Part of a small language model's weights: LayerNorm before each block.
Each number is 128 + 32 x the weight over its row's rms, rounded and kept within 0 to 255. Layers, rows and columns count from 0. Numbers have three digits each. The size before them is the row's rms in percent of the matrix's.

# v: layer 3 attention value, 384x384, rms 0.0557, rows 177-212, columns 192-383
# o: layer 3 attention output (transposed), 384x384, rms 0.0433, rows 177-212, columns 192-383
v177 098:073142140192164099131125163110170151134120116116098165162125092136188198113190123124141111117128158120114128108151092111128136147066152158171088176137186060127121086074109145127118088103123187071096098075126203100103103126148105099123129151104155141136126165170136127126145135155192129140082110155146121102187143087134091138155080156150067162145138143133123146082161080143086136155127112102176198136093190168154119140104188148131135053163124142043129109149128077117110133131177093130160097080146075199102146163103180168099107128150145101091049107160088123085113125172115039231
o177 101:102128128060126129152169091147151128137110107169102129141060113101163149119112178138138109131157081140127111131116178128103177128118053156137199138138154177140178186099145122187100151105201154120106100162086153138140118151131135135144110093104088147233129066111166156122085144124136139091165145114124099110091117145135131108106165140149206180094111169157102141208136150171115111136127163122139143085140088193133160148128106087147038128114096118166106168100128146117171129149137147210143187162139127100143122119180120134086095147131088141129071155089103148176147122126155119130
v178 096:085187109100107113099125122127123126127141108148141161108158159118103137112118135131092086062101124153097127146150150202117170150125184137174070189139123169079193096174113134106137116151101138129136137030087168132160179114163077164151139160162107136108145072137170146120103136061038082108169166109137055162126121130124074115097129199097151119140118093137153189155173039137183049115134111120144094099137129129135090111159158081162100119111165130162185086110129123110118107143158161118055120089124131154134077107123161111134072183139165121107090196142176100180107119184107131115
o178 098:110139142100122103155128174103148118120105099135102135118103083085106112102133155078141200125099163138176135132133129048127117156138103139082155135119127114137134145109109137082173164188083147129144098134185123109093152136154166146132107100145113134131109139106101180070138103148188095086103137161140118121095102160158143144135122126158137160142121112103140167128122124135126109114139108129076196169147146080129143131160115109172124090176087124100116064155124129122125131136181081083125125187164080096163191117075086166114097078151153082124136064127118149149138150121155143130
v179 093:136086158091112110112141139171108185086153173152176072063120124091078080111156100143101168150058106163118100211149124129164088201100106114084178120113102162106134197098104149129157134121108123115133071073097155135127161099104118145131141158103156146098118140070146147101183093112118119171149115140166106172140113172097112147121137120106119085182068166095091157099120065159146115144104157198160141162169103134084132144186110118061091096121176189088116156124164148128202141155117095107130148129105149096201144133082163142138191139097136106136126149145219128152162127075145147145
o179 096:079139163217164122182135176149151089173105104147066091103148147077088134107090084105174139061144146119102168085130081086133171152112150093166058117107110124122152161118121121149110090157067117121081109097093147158149179110136126169097132100154107120106116117141126145121146121119165098141174126150152099080094087131161137135132149179074120103139113053158101126133097127111125146122139081093141091135135141126141141166151127128170151125170144079117159106131062148109095129149154082127087082140177066173093104185167081089138052132158165098138161111130119185128159130140132145118
v180 097:150052118147150096140125146076112152101089126136168138073045134118126090087201143096169172186232140096171110169102123137119150077112118138101141168127102138089166074124129159082094157185127128132144121106108124106134085125135136145154160136082147095093121112160096100080118174100138110178119128130138118120132157117115064118098170108146128144066084094129085130200093115180113055125113132152152116162131120111087115170102135116113115157164160145146164113073162154122142100107091111130087155115095159099102143138127170138126062100103178103189101159119127074083123158117126176187
o180 100:057134071121092152134141132104095111102124171099074231128149094144146149117080055124113160121168083160095131086141133156138120137133141095126106161154129116192098116066143149131099132105164133107116181125085157164152148151123119068150165096071099157172139175126147145164168151105131149128157161097165138133134154137157126136177158125197116081203151097099120136047135101171102119145186105176143167117143103239147136086163144094131109068118089111068118137161203103107069123074086098129159165137146113099112088099166136175083129141082134156135130137119146132141185118119122150171
v181 101:127128131146095075151127146132107098108159116166170192011120139134085123150098110134107130169140136131149113099150123207134143147125094128124132121138149105124102151142175084115161164169102133186157136106115197152118129109126122131127112078143204127084083158123127134106118127116158143168141095132157124107108065091147151162141151090152152130103093149108117129122113132086154103102117152168123157127092138133180073178158150120141072157100131143075095123213115141169120071122081126119167159102133182100072133117145191106050144084099132095091144107110109198088102105163141118195
o181 106:132136108163139082106101088137172103141094093104102136202129109103154121122116132106113141122130086119102121112110133106130121094115145124143147144169130131134173118092123065171109095135070141099084122108067125190112107181156107125149130094066037107182102150134080134169191104150110053152170116094105154112133160114157147122124119172144150154136124131106101191166100057185093175138160094064134138099087147176099123153183093132141131140148110101122156159130062087097174128052103127149133144094110120118169190124161111117110116143117218156168184097146148117205109136120147171128
v182 093:184164068132111143176095082116148060105119088167116136136228155105160131089157143109105145145131095132152080119127112102097056111103121128123059150055165153171135114158159095120143071085110161148110087113176110120178083163147129117156120142097123138102121133079142070117148175123149092122167114136085112191150143136151119128070099034106113141129135085103105142096169149182177145127132138169134069120128106134109145103194143161084069150124132136094143120175168190128090109100100101129181115132103106145141133119135183098095202103104173150111163135121071112144119150121182180129
o182 098:074181105144131109096158169141141150121159086089174097045143121124110149153204117134116071134098186102095154165078119143119109113142131071142137156133120114176151143127180160130121186127151108153079170159157153126104140103152087186165094117077106114097137111124149136121126144142110180138111113108171171097101148146119160126179172147113160131147080128097173143125088096044113110105102104072179138131130135115085134115198155077051150138123087085125141147144193119129137107099083154145113109123131100116138145123161089175117137116161129135171155106085148154090099067093130158105
v183 092:113152131090090116169110165127149146110163136134104165090129103114152171141145149096200134065151102153104084170146101084128127123097112149076113130131106120139144117132119138122132146133118099180126109155140086059143076150084129115146133112162191107105065152212116075246152111111127085135080094107136103134098148136126142092172114151154166136097180140181145117126158151123135030118142151119106148139127133105075102184121107148138111174119164134112165202106149138162142123125145098167122154080140149113164099076161154132171120100128118133148155138162184110111079116123126149064
o183 100:095129141188101157137125115111151117144142081188122060149139173117139124107127163156108162167137154132136133094163124169109135084091157076100128046053088127117091159120151127125088107125142071151114162118108153145077171073145189171151105096117117132143096106111194074102156093092138137150129154078144095141144059124090069116139132118141156093122127085123099122056103166147098169179114036132139117130158165177130159089143136083083197104102150176141132143189139118131154077098097178077118096159169099162088127159101149149141126166128221102151152101147124175117141120113098176097
v184 097:200120139138098143117107120093139083109066147157132110183189109178118145129087154073106115130163083136105102164128168134190116067144132102197132113123147158131095094139104113154118138097101165108098098108137167145155154086122127143126088150141206145111154124095119151116121129126141093106151122117134152127075156172101147087140105083122122120057108153152102156150074165118135133134153123146095125126176141139102145101143106105179132145163126183123113139117138084120145132094091105070198115121139101092161118163039083152071072155129146125157122124135159114100101142170136128116
o184 095:118100116134087160045162135113149161109140096180121134089116088139126082170122181175105120155101165104172195135144151133143124060150095140155182164135151134143133147088140094105112143140161057140117122153122132029117115094116079092146169125161117194110182106126107117175132169162076172192139141120108160161121145128075133154072154094146156103083108074145197091077153144102192075139137143107114068147127084156152078105142143130148077121118105103179163142138158153168208134141093089173107204150108160166084106086145118125095118105160095111129141132136149088119132143133111097093
v185 101:064159140138089161069182110129134112109091115103146118124088117188161108146123114209165157194122115108135088115136126122174094132075076165132075118115140119139149118127062168124084155078169164123073129104105115153120095124098178145121131143189089128136160157165120127110119109121097120187098113146119121165162167094176113153138154174120105117110154182125126113118129124109131110120163090113089087137144139156148125104151111150140146135114099123098142142076155102118125147123094126145106107078108108155171103087131082178131130151107178154128170122113085125120153186029080143118
o185 103:198165146132129102138135159089111154159160121136127117111155124089150115129097096099111082133139140149147182145172144120028158113155075155116093116125069163097086139137102082187148083154122089131192102104136159115129077128113087112178071146131109221117089074109185143213161093115127096102201105090120135140127079088116128153107135104121125170069119129177117124131124146106109147143136130149165145068191161143085165120146105091144121130188179161130156131081176120148191115118149107130083159141137137150073160097153139130129131170145122136054106135153187115088120126081118134128
v186 101:131156132095096136108109155170109104135124137093065161176105148087139095150072100166199108187101148114079098057167153125135116143134108117087130187159137126116121150118138125131184117152070107102119130131138197090128162130171128071155124138143076154096087126136125111122127137168122129139118167048118154120139167098129187145136094138112051111100104180116145115088128160140154170076176106086155169102149116122124155047116142150161098155089181176158080141074096133156200127109145090082133073116114081111114146140137071193118140123166115156118109139165133126133101138089084103120
o186 100:116175100108154160118143133146077108108132100100148135186085172117104111104130143041128093130129158137153136168123144085117120176120112145134158115135118165142097144150053143131176078163157121048156103130073156079087124122100118185092116134134178114122045040112149134161125080104144113113127129175109095199167077115108178161146121181096103131142095131178096139143118140144083196146112160126088133128191080123153150150141114176174153163176110128109145118097135168069089162179140142171136159159107121078098126146100087119167135113119086130129134145097086176129092149155157073105
v187 096:124111109097165188102074144098045109049098078108136206102061177157129154179145098200146097137166132148130099164082126129139081146139078120156206169123107155151116097114130131138118112134126117082127144140118108119091123142121083095169144080114193155145150108122139157082147085134135116147107139166168121127101116157113124054168139094096194126137158150153121107114133141157129125104124124169151119093127148100122109092100111146142109172109126133155128104117081112103122138182086135146204148150140142139183124122135205139090151115115215144092142121117095108183139099176085125166
o187 102:119175084085065110145179138097136115176192158133105132127164108101131117095153171193090121124125075100095123137079125115123101165121118142141107142158132149150130137078131108146111112135116169128120130128111136182170108128068109075072066124069071112095118127121114122149102145128144119134123070132121160172143070077127118130109116148115090119172126142111181117152115124103072147143173147148072124130080159091159115164085159147206124115166146133135116157125127058089139182086192125117166166121098109115072129121136156134167138127144094112164128080149099151088127094141117129124
v188 096:114146087110057137129100153116087119135105102134144081159156130185093166058111156170121112149101154137087165146110158110185110073119108148075078150123122150131139059137169094107171103074112093088090123100097095144093070137129128171069102105138108178110190142097133141112084127145115117184108154125171130217111190162159095128195082185144134114067150140121150106124154145048107188133135103144156135128077151143128113065073141105110140134134115161123102036135118182146124157095106172122102091131161117113136123125119151139157108151177158134135146115135107117187173078131110123172
o188 099:156173093105174153137148155057103173133149114065181163124094044103157123129148087139140083125142143174140166134182145143160144169135095113137126139108104176153174128153113168129118171135127157115140140166173132092164120097123092076133150142161134152153175046133105183114116184103144166086133151114089134082121115144154134128064144135123098152092154135084115146134107160168127110098083099152128125134138156218143175118095167134089100108179150124136065089136093053170116108089114105128108136118092082147173202041210145172093109169099059104037068109121150151121115095135122139163
v189 096:151197137185135134173142143121107119152123098102081140151206074127137110140136171139100136136108130122157138107090117108100098176163124174169015133112092161078102141096116106133077090146141173095139174142145129122171108111140149102152151087202142134116134089111163116052132093163127098166119097168107061119114091141112127093152102195137119075134132053123094140111034177144076097236131078136136162130118153126117156036121084088188134167129122145134117157132180180100116071091131160130170195192113154131102152082150111134159123076129134121108151070145128180152107174120170157200
o189 102:146119126155124131103122083133117156149135126127099087066129126139120156129163178141069111130123093120141101152098145145182120092119093096157140147137134114167104145107142091159145153146190140154123116146156149132097127076152104130131136128124079117180159190174086104222158133088091147127138187096151162130185110069178185058100134105119077125095112177127202120148150091097129077122053166183141081114128126111071087145128140097091118164193171095112158155091088165203117112119134079158159152125074178144128136153121158104116133164078139087102107180111075105113143131131114137115
v190 094:094135118119121096146085173123058141113062138081057093124144065140139187093141134155135113135133074084122072138141101037097142130092093212172104166158167117182093083093111110100141098092118153097140127093138099150091169140117112137109117146157113164123179082135158101134149163148120110187099139145167133166169119149115165117158129126082107127096120149109167155090162122147143100101126119142150084156204105110082152128121105147141147131114094149150087144084170132120144124091100161077170116161116172104185095189148165083152184125131109135081174141095163070123183200131157115045
o190 097:165129117153133143122156065131147128153152119095079106103178143130121131061161148105101144142081232110155173163099110130140177077136098105153149109173075152138171141188122095143158111166081114087147153163186165141169123075109087112138078130135124062136157133151115129086108156097167172162143122100124081122111089139100103127108127093133089113084121117189131131134099138037125123130148078149145203104083130101088089134174114116117154164164118146147096163132112137169166037183178142096142140033091101144044114141114119126111126128163115113144100129143124097058127158097123121139
v191 093:153149108091194092105066083125153063142096083161152140133122110085199114131102148129114074122142082055098135142165134168221131151144135162161094136087117081099128089152133036128151142161091157107108173119113134101173149116158143149138064179162087178171175092123130118136098114103145088120134124145139143167119173128117164103143136139125121097159080137171128128126090211117128128094126155099142186116123130096064098119079117129085176110160075137167110117093113059137151121121171099096095128191103171142181094104074125135120186122086159103126118129122202112119124164163116136131
o191 102:104057152134106118133116079099156164149146123177137116155139101116099178095083114111181186176106124195171107113157123152109152117139139129178175056138127144067160139130125161127137128089098111092154125115180149101078108104133126128113159141186120107089143106131110133095130087138065126079158142183137136123078068175163096151142217153108124102098112122133152092178128094150212136142157100130045188114059136079092150145079174112107037097099152146149159119168174156177116134127086187165121195168093154120108129127133140074169114087138082093112126184121131105122135116121133108164
v192 096:141092201140068126177152129198116145114136099133137146130118176109105087151130149118125053136108114110151141153169095139151249121098139123080131102118143194120165114156145075134121135160090157132064116078119121097110090165141125197141127116100015144116126096107117173176177108078126155198138140139105093101095129166121150127098137083072103128098087138099143072163112161114111103151106135106145152054162140122181117124146101143101098118136117106168169075087107128086145092140151143067104193105105059120164078164103164118154071128140145192181086130163105148092158147115095129134
o192 097:151129115092111127058165188160089167137092158141101167118118079158098175077107056132072148128129091106093128138155132111123088124115135186138189178145144133126041096107077138077204111149131116084086152147124163148128106141103130070133185166124123117142119125138152062108102135138111097124161115127134112166119089075113144107099116133115153145208176125071061118165120116092142148084136082137122173201173064170121070114126122108189131103118126101107115124102092106146168126095113142125109087175116134126097144079124121114154169101103144069121171090167153121173162138177147098084
v193 096:153184172145159140076138116120142081176125076152170126123074115116157124106202071146165145155149124131092111102112146137075141116101093139150157079193150171117095088151076131142070194109119127124141152156076141156083145156102110143094161138105160099200142166091075102070115164046125090131140133158094152088170110061157143139117136039142106130119114132143141113149138048193098126143127128203134115175127080107113150061116168094108115085134143144157134134070170142136147101161166114128087142165153179117135124148150121201099164160166158165147159126139168072136099129167161126153
o193 100:124202138113099073160132109148094137087151129103122109098107124152115131094087180115169078113148108154141144132108158144156104121160150127099113080102135121159126158084165183142175141184139156135135143092092097172195132142096129119091136106138153149106102148044187156108126054154162111093140145071163075131098147094134101142107128150114150147164080095131114132093101170141177146169093183144134113103134087171089107136143104145155160127111044088125152103068129163078149092120150126114148123125138100047130087131117087090141148170119095090104126149169060121147195108121068151130
v194 096:101118107065127128112148109168150205117106105124134134103077102127148151125118118097151113185093139179122135119101149144119092099121090132091064137143104113066184168141120125157095213118139132111155102118072180144105056099072140147136112131099158101142143101062115096108123112123095090100131110122084130110118088151133122134103084112149147145130110080144130154168077095141168114148169212089115100114145155129163159092090106140107144096150107149114126098121111166111135143166129108072104127121130156098180180095092147173143098148087160121139191136127132183143110115098153115115
o194 096:097149145096119120106099098087137143155134088125148133138093118106141136170150094130102152110167169167153196130127181142132107142151116097119147157157127170153116175153123122146148066156128088090126169134189173164145224106135118100123105142131155120054143080143083135159106126134151202133095148170110135115191121034160103098097141174050133125105106101119141129172136134106115143113167083133176175152151103151122122140115168134075175166111124122138121137136119183098071152147066135148121137133103089126135129147154112137130170112096126125129177162065063082142123125110156136096
v195 095:096072104207162148070147111102170076119125119097103160206146102115103140123125154164120142041142111132129072137093131149126182067113146145116116159086115166097195144160116152141165145178147194091116128092114092102138111103123142163144082140152139112157151155103094134129152135060114168101145106143111123134133104141075197161110084163136172135123127104154079147128110182155135163087113115141108166064125126099115139117141113137132157190097142149148107141142160151159105094120089122114159140119127107163194168082081123125106154149124140125070099093150175137154133163118139137151
o195 095:136122165069109113174097132131203148129138163173151166000164104120160147138102131158166132192050146140165135117142059091160076108116144152130126143151155126059150127131181086100112149120138085116141114157173076122126152108105147063113140143184130162113143143080115201140115083134161147125099145113109143150111103123122103153083168091100123168113082173080088118131138110101175163126058132150161096120143174042087088106095209137094115078099157110149137156114124131163086169121087145137108132190133131132171123105202117138108111082097119136173124154123162120117132116139106124086
v196 092:161092104148128094119100126146145121185101108169130152082162098089155114121119133066167132137106150141132145192117103139167129121105123107120135191123087058091069123177082010166158119132181129159099161167091069111129096097115159116100154084104156142154093157125156144089118137126173153105139158100073151119191092164100051160141117163134101099106133160113187126110130163142083075149094105127136128117073129130116158166207134103075162111179138092126058107158133145103112153125085139143095079081122097164166096063171121080126095095135135120098118134145101121136214104083106101144
o196 098:102195121121136173120142132151135112069146154089160155069150119153127141147142074118115166108081199135123110085110139152146164171122194092115091108110172107148127140137092202148126116129147117095117123067118125100176192110141057135136132132092114152157124147091161087110128120095077147171082133143144135152135149124143090098142129086091077155094115115034119157125149112168136144122103081165134152126104151064085084129127141107121088163094144136122082154124114115125140039114112184090120114110208096114127134083157174157181159122169150120178143134097083143198108131176158143145
v197 098:157114144109097120117125179186065097107090132121090149190162154125115160168175182147147162075116115204167082136172133163077123122112162114110140095097153133092066117173141082169103084142103121091116099171107121112086195160198107150087068157128155119144083197105156139149145029127145163110123141153168094148143156139131114106072079125127136141109106067145165079124095160181154107128140134077144132131098177112134130169088125162100083066172115212086134089135110157113151077143101110110160143139103152104143180079134185107104208136145100120142136135126151117118115077115126181100
o197 101:149143109179113138127087088069212175132092097151117116125119143154157136139126161131086127167136122091088113116092185097116094092140149114158110112164143085115203110151130140117117105086111158104130113095137130083143133112112085131052072097118172134105183106142111170102152163165140140118098114103117140095108128121048183181149180130084120128194147163115243092128122127053097149153104075145133058164092160117150209069115147071163170163064098128124106114206065091111165073167094105158051168144099156160113132112109114138102146124107143140160173140087142105103165111126152122157
v198 091:139118171146172152116108134149088115120094141182139124107099124050141114145103150124196148114126161052103159121138155086135078127093123145140098082174100094122091141125092109084137094112131102211167076112079164126121166154120089085136151161109220155069131109059209142169093124066132102180096138129134142081116146169141123153158113151073123136137115106135101080151115192148110154129120106144122127102166133123136070086169143141147147137165097138116149127100082139171126145150088143067134110159163136103149122228081155160129153135158099087138116150157089073163128135100246086139
o198 095:104108110116084176097140119189135064125169123098078084147112116172099090122160114135123167101167086109134093114145162143145142139172148124126088140164171142141139114118101165147123103166108103111116135157067102115175144126134153144046125154132101114072198134138138159124157137149134112133153114125116105120128147110132130154129067118097130079138093106161142160146153105117104139147167103147187119161152100111121145130185114117112164120106119151165126163230098153166160141199177111120079138159120139105084134099117123134080069168139101152169131090171184059171159133199126111157
v199 095:139132143196067157096157152093204144178138103090148075119106134064101093148112152117126107111067148103143119151130059124129129132081133121129084133154122120130171158122118124147099151167115122117130190153079126191215088107089188095114085111078156162150063144120090155187121196100121132152150197139101137101156102113115127139132077141155167093134131119100157082227141138130124156079115111117124128082166095131089124099148128120066172136144152182119127105094184119138128145111155114081113147146133131095124149074193151141137144127121132105134145135173083129179094132137077115088
o199 101:141080159117126095152162153161099078027141096123152237032119106151142137145137108079200143148114152133163131138113200108149103204149097160105122120108126131069139122144172184099167119173140137146103106094146127133144169091115154166099122137144122141152105094137134084151097101142172134091106177127145159141092109136112065147180101143098061079109158146124074168127123095108098152143159170098128112162078135251084146115154149083165142117162142135077057083118135130127127093138102126071118140144117157125171152116159122167202148111095099171128094144129080145148149104099150096139
v200 097:095107164139112095156121127149122095162149123130094124109092128142148141136147127143163125116119168138133089101182086147124089046118126105129103076147188176141110081132114110133149085153122146175102120150089159123115092173109130069123080148142190157180111129122111102166124165125153123109132113132028079194202137135155172111154125093150178102128137135091116099127212143134205111152186147134155167096077137171157153130153154176148065181099057133100169128108139134110110146143150094050125118130090144143126137147122104138109158139202079120128093146162130136087148087108147094067
o200 100:102140137165077161035194087147110149119119152172138134168155083084094163077185128150130132097159118111115120100120171121193126069134117103061181130114118098086122194135085165116180131134068126188072136097096140085058189142125126177160168114135180076151121103146169165148111121125117163136162129153148118045096119223086128139099149154122134121158084160119126114160123149152156165120188103137095126108143127248123110148111140115141134136072120092184152128177135113153195090101138141134132136138152139157116101087094114120120150196108096133170152117143163167100125107122116121106
v201 092:123110170160083116139134077108050080099161069069110121161125126172097174143150177148180124130145081099132114149122133206082128141140114115142138109155119121194136144096123189094120134156131128124116115148123066112150136159142134116155106150172082143140126105082057171140174086136096112144134123128123153156151099127113143139093160162099154101092177131122139149129165133133091066153189098160059142132218099145079122148189124177122152126121134160143141180126134123162109115134101101126134144117111124149141139083141030121150157137132164158153195111095149139145120142137122122221
o201 096:171134143172150149174091122111073192174137220131159125149130098113129091073124134132120148138090163135126105167124072080123135107192146145174131132090124141059111123193142144096131119075157145130104125088116101161157100102120148215109061139151123107116106124138160096122065144102151096177125125153112118142137086136071113121148160107138126173115156102096126135066104090100110103126106150086200113131023143175075119081184153098142132119198093160113097148099108103140044196102134103138135059081167127131072085150097168124184131112167080146110187089184133122125110141185139155102
v202 095:140172152097192158127134088177142118180161094090136124131087160154098128121091174079091133147123113071127148163104118081182143121176144160126137163208131097086106104127159147148148088182124146111095128121141169090161106128178108117142111170094124112056127138164114122134141136185131128162136147143181090144106131112116040130171183168140122102106090076176112086151171159104097114135145132170168135155118096151139143092088081146105116099146135086112165116109157144116137154135097122107124043117129103152066119142157220157128132161130147212137098178141177111130021074100090089124
o202 098:098068106071189088176149112082134166100129070100089094167160100178095150106099136113186165126170140133063091170135189106117124133102100103090184115157156152170146168167159138177135111125119127138067138176114178135133078116163117117077133119113123159144128073110171122119150187117093127093125152159097147107144147195123117132097160149105115123108136094115105095132114145114161112119153151107135144111140125178142144114101154073167121129108132150080159132143078177118120168090157192186088170104159137136075158173099158104180155105115100089128161130137116107167119112076176112154
v203 094:145164116164131161117140177095140201114118149090159150133132128128122204138120104141075117121111136093093115200124133169106101097082182148150150147132137072135089055082131163156130131080096129164104151106140138063170149139158166092144118142127167131133139160162125189115169090081184086109164114127140163170161112105212224104110119113142072129118079080079125108102159160110128131166107107186096103114096130127151202098109109088135140116147175111087155080208132186166130140174138086115146163098123070125213145088124114165130105159065237089160125120154112130133138132103137112121
o203 095:134129107123108166081145154139153137143113123140138094101112161202098070055178131123128131049092145127174141133136153113109094190125119095144070093152086149154106175149162128172158095161104133170151157082174155151150125099109126113089177094142102177126129107132172132096037104187121145167087062072112133131107144123119128146145124151118098155089160121135167239130139131126111131052115153129154128153139095000108109139092161110087154155112110160149100104147130158114112083109135133097091144103111131089129081170128178071162146168185149085164144076164124119071067097124096107151
v204 092:191155179130105131192134059141080185147116159182088100237129150176136132086133102146146140073140142096095091081121117088218136088111113173100200099106115186151064136129074093113115182155068116098070084187087141126140106103116146122110123143107132102159093135081152101105130115142108142135144106159157106130121155140053112189126115120155090150192172187135137111147120100124138111131115098099118120175147084092138143132149133091103085139079155154114147119133096126124127121098108143136138119146086107128103143118140130084144118107091129110113097135141076090166141128136144098147
o204 101:110158114126161117120103106105146103108128098108145100110136172129109116152113114164157091141164128116118146172147100156072133130132158124098089133129102113134082146139110137120172113132139076106150183218152149103130128092160135130184142187125142106166136139161105110128154156119069114091143125155140130116130129158065144132083142174136114079115108142012137109120115135085169139154138116107075123119134103178116128118097076184145222171134129146139164179146167164147126096104119153143094101124109108183114092107097085106118128132167111208142154117154149113105165114108095075090
v205 094:134181126140083055124097164106091067142155130143152197102098099114112158140100083133075133167153123133105203132145190168112096122131158138103109126081128137121123147126115138137133136209135163154177104139131109189170169127142143098097150127095128121075087156160182141206151158143087113133126118153150131122119138121086106128113136070138083136095120071118152096068092063165153095219131140163114124113177191120108143136171143121153099101138076128127153082135043134160108107160190149080140115144123087135137121112125106156138128079107180161123105124073107045068164151091086117134
o205 097:167082076154151140115062132122084118181134132119098137134121152139137132132081104086083152153150168158117136128083122125146156116168124127082156131184090144163113112167100073154145127093140122085111151078127121075086133175180128153187107126095146078142140102162109062159127137129163086118200082118166171142109093084170107111198168119079083163148152130131155092123131084123117112082183126139120167096117124094121057141198125119118139126095194120122101151121118113104093107157129114146078089142131168136141152112057121015087140113167168083142167103124166157151085136152160116153
v206 094:152194100110109167092139129122103082181151123134134116126142158108151143155157182111198124081095126106110189098101165136063094161110129097083103185130165119110111098050103211111112123107163133112125159120144093085144136161150186138118109125125128153151099106150170102105156135106175112220135141177152062061144090151120127095127082123170141147114070055130129113094137110146082189107120162121133139141174132123062142134103153129109115184126118113128096168118116125109083168124088116151095182124135122103102105076093133151091158163085118098136156134114186087084079163145131124080
o206 100:117124090068135124117160114123144125106125160126132128124167116171128086155112116087075165172082141111131117161086148123122109055145157085158113128116117157139121152120121145134099164108082122194152158115089154141130145078122177141074145134091151106178167095096187108088030116140125169123076070125132163158101079090095141101125183156133097107116188183176189099179131140116132070136169184206132145094032115151108078092145132119147193114136143158178112170085090159211109152155122168104196150133139103153107151133181145080136104155147072085197174123145094091150168138182099149144
v207 100:159081145180163085146091095130145137125131134151154120142098133133172098173127133152149125071086123111109129131105145167097172110127086151079085169125168113116110173139107120111173151088110179136078153115133099135184101149168169127089121096112117165141148177132139224049182086149138095163138073142169146132122150170140083157089143086100079124094103148173114119199108105139126173129168148127094109135106129115163117099081132148122122141109108134132120181122157164093135136129124192100152175091169121132135135087145108100095118127163138223168120154166133183109110150078147125174
o207 100:100117181165098168187113123140091120143158119136112110084107093158147149135136094185140138100135142070170158145155162128105140145086101086139146068117124163135196107102140132157149097114217131134169137128108113149121086106119087098189116182151157172092124053161151112122114144159125150087111165165134116105186148144160156159196160150092156102139123129119144073110146119099140096110122164160126131130150157017103130118120145108139092144065145141095148078113150147104096134080104090131175079195151145149074101130183078153183112206123100137123155154133099074124194076113092161110
v208 092:062131104094133162062078118130026101099084128068171126074119138150089132110152146133197121096137154094135156182099113110059121227161150149118141128081132129182076085123120066107193042127126150141165207134096095118069102131121103094132144165155152124136123129148157094161116111155118107142111138162114124134109136174122185146067151099109128109103151122110167169118111136121206156084154118159122139155154098113115193132117196100140153163104098098157135147146155110138123084105156139133117135083120150160103128147079147100169124135162201110164165131082104106113097214096098070074
o208 101:168172122182135125125149160155109115138143157129092138099100071097167122062156144110104161154128220083133201157145125155128128079087158118136181086146126167097098122160116140087149188080091129148080142097106125123114121197107054095183179176178132153136134161151133169073077115133148091196146114103130112104146092121156134102144125058132064139142181117106102116116090087062061118089128092168117159066120149123149169124177087123128074142142067129136135119152129111111182098143140129064171186106112055154100093153090118091138124200101120042087127094130161163147130121160133156116
v209 096:145179146134107140100057108149146114124130127071121166114147165131134135126136111139127131142122152121140121114106109113151167171104158144147212117126105131129129090179097137131153094181137151148188083140129101107115066129131077122158169238126137158134176166140098115102213101112077101081088099142059114184086078094165098108167153154094155114071146186183097129114110175128086149118149132127146139101125162107098146122135116161113118115095150095165126153098100145067122072149134109117112066160144123148060090139098135123136128173131119089136143157125168116133141091161081103028
o209 104:108147137115119115090137161136078174102125147102081209178133026101131113136094147129107150137077142095147105149177114099125130149170125148080134150064152169100108134159151125076147130102161149119146167140096146095168152143142095133115118044101161152101114143039159187045158187085127120180133098147145138072163059211091115118116128120192138143109123079105121102159150150169175125155134112113151116102152141193131111169103118081087154126176086122128137120182167134136122129119128093110156140100164138161134115119112156132140093087086115139120141107090088113126080105133126130131
v210 095:134152125116103164126138137148178160122136092139102113062103137142090106167143137184170126170160158095170143118100163149118117125098240176190178113103113134103107138201153193152088148070102118157124139108064124176170114138146143090199096072104132116084127135169103107134169140063106147080115125083117144148128113095137179120162160108141129145163122123087160122127062070096137135085105134121086068189095084126158122127157126100103162131119115085151173112141191088120134138176114171048184097147175102117097168092129147113123026104104132179110084108144101156117109138077114125101
o210 097:149101095110138086195078131119112056104144130118059106139162147173152102043071046127110170101115115084085086147080108148079152133138113133065148166103146106086061115121109143106114138165091141119157122147128170142139102149177132080164151172045107110137131161122113098190166116077111127115131170075172138123140137175144051117139099056142089118113168138209087101125175087191102150118169135113137192084156108100110166151142142165041155136136060164140128099111136134125072167105097122124136162135103131132088159160123116150132168161101177156119112098165163165068158117071108120141
v211 093:155153081108181112128109056111124109067122163115178128166092159134161161172164156159122188138094101103149130153127087150122156114124079079125145102133162117162129115158154125088114108167126183109120132146096137130120052188119190179142128099171112130166190161110106117142107125059136137130114134140098138045159110105152143178139102140131122185134159114115130102115137119072114165148133090085151088108197111119121126104183129162136136105091076142113116109192131124069160076101133102151123196118172166135138130153084158174137121075078103176160120078130087093130125052080114109162
o211 095:176169149131123116125130134146103157118142102179200103094122134154087143095109119140160093138160132186118140120155068136206126105183151137151101130158109135148162179158050154108147165121152089138125109107081108173183119061113121135094134143105142130135128128135126125089098149120078099138178085121118121119113142125120064092072160126147042169114141135078193169130079118160116156081083123161095066174047095068093100117121187130125174096147154134166083158091132118079124137140073168052090060135139083107182111116148090151185160129163081154083145093144078171152111153186118159098
v212 097:120182143145147147110128128146158126069115143148111157107112127146131159073106082154119125109073154159123135107166163161125126160129093072126131196137159135112123143172154137136127108163072127196101144122146137141112173131147117188143146173081143129135148145121115180172093116190049143160159135138114198121128108121144079162155182083200115138093101116097075101164094097153137084096085092112095134132202122103139137148157100178134136117161108139133142166120111109088110161141074051088106163085064105173101128117126094174136130154117068178126121119154154153088118165161112148130
o212 097:115087117118122139110129163093102152148133056128082171105113194107141155174102136048095113076110126063095072153150147113060132154168105185144107154119086102084113124109128164129137137125094109128101125069113175061130122148127139111139162082196066159140168138097135129150104127143152107175159121120096072164157128096136175148117098126122111221089161119132103137088116125084162148158137168160196146093144118077120151076146122023119094143105142113135155113149138120154191148141151086129200120139170125119128106084159053102109095119112066106106135157099136120180159146064205116131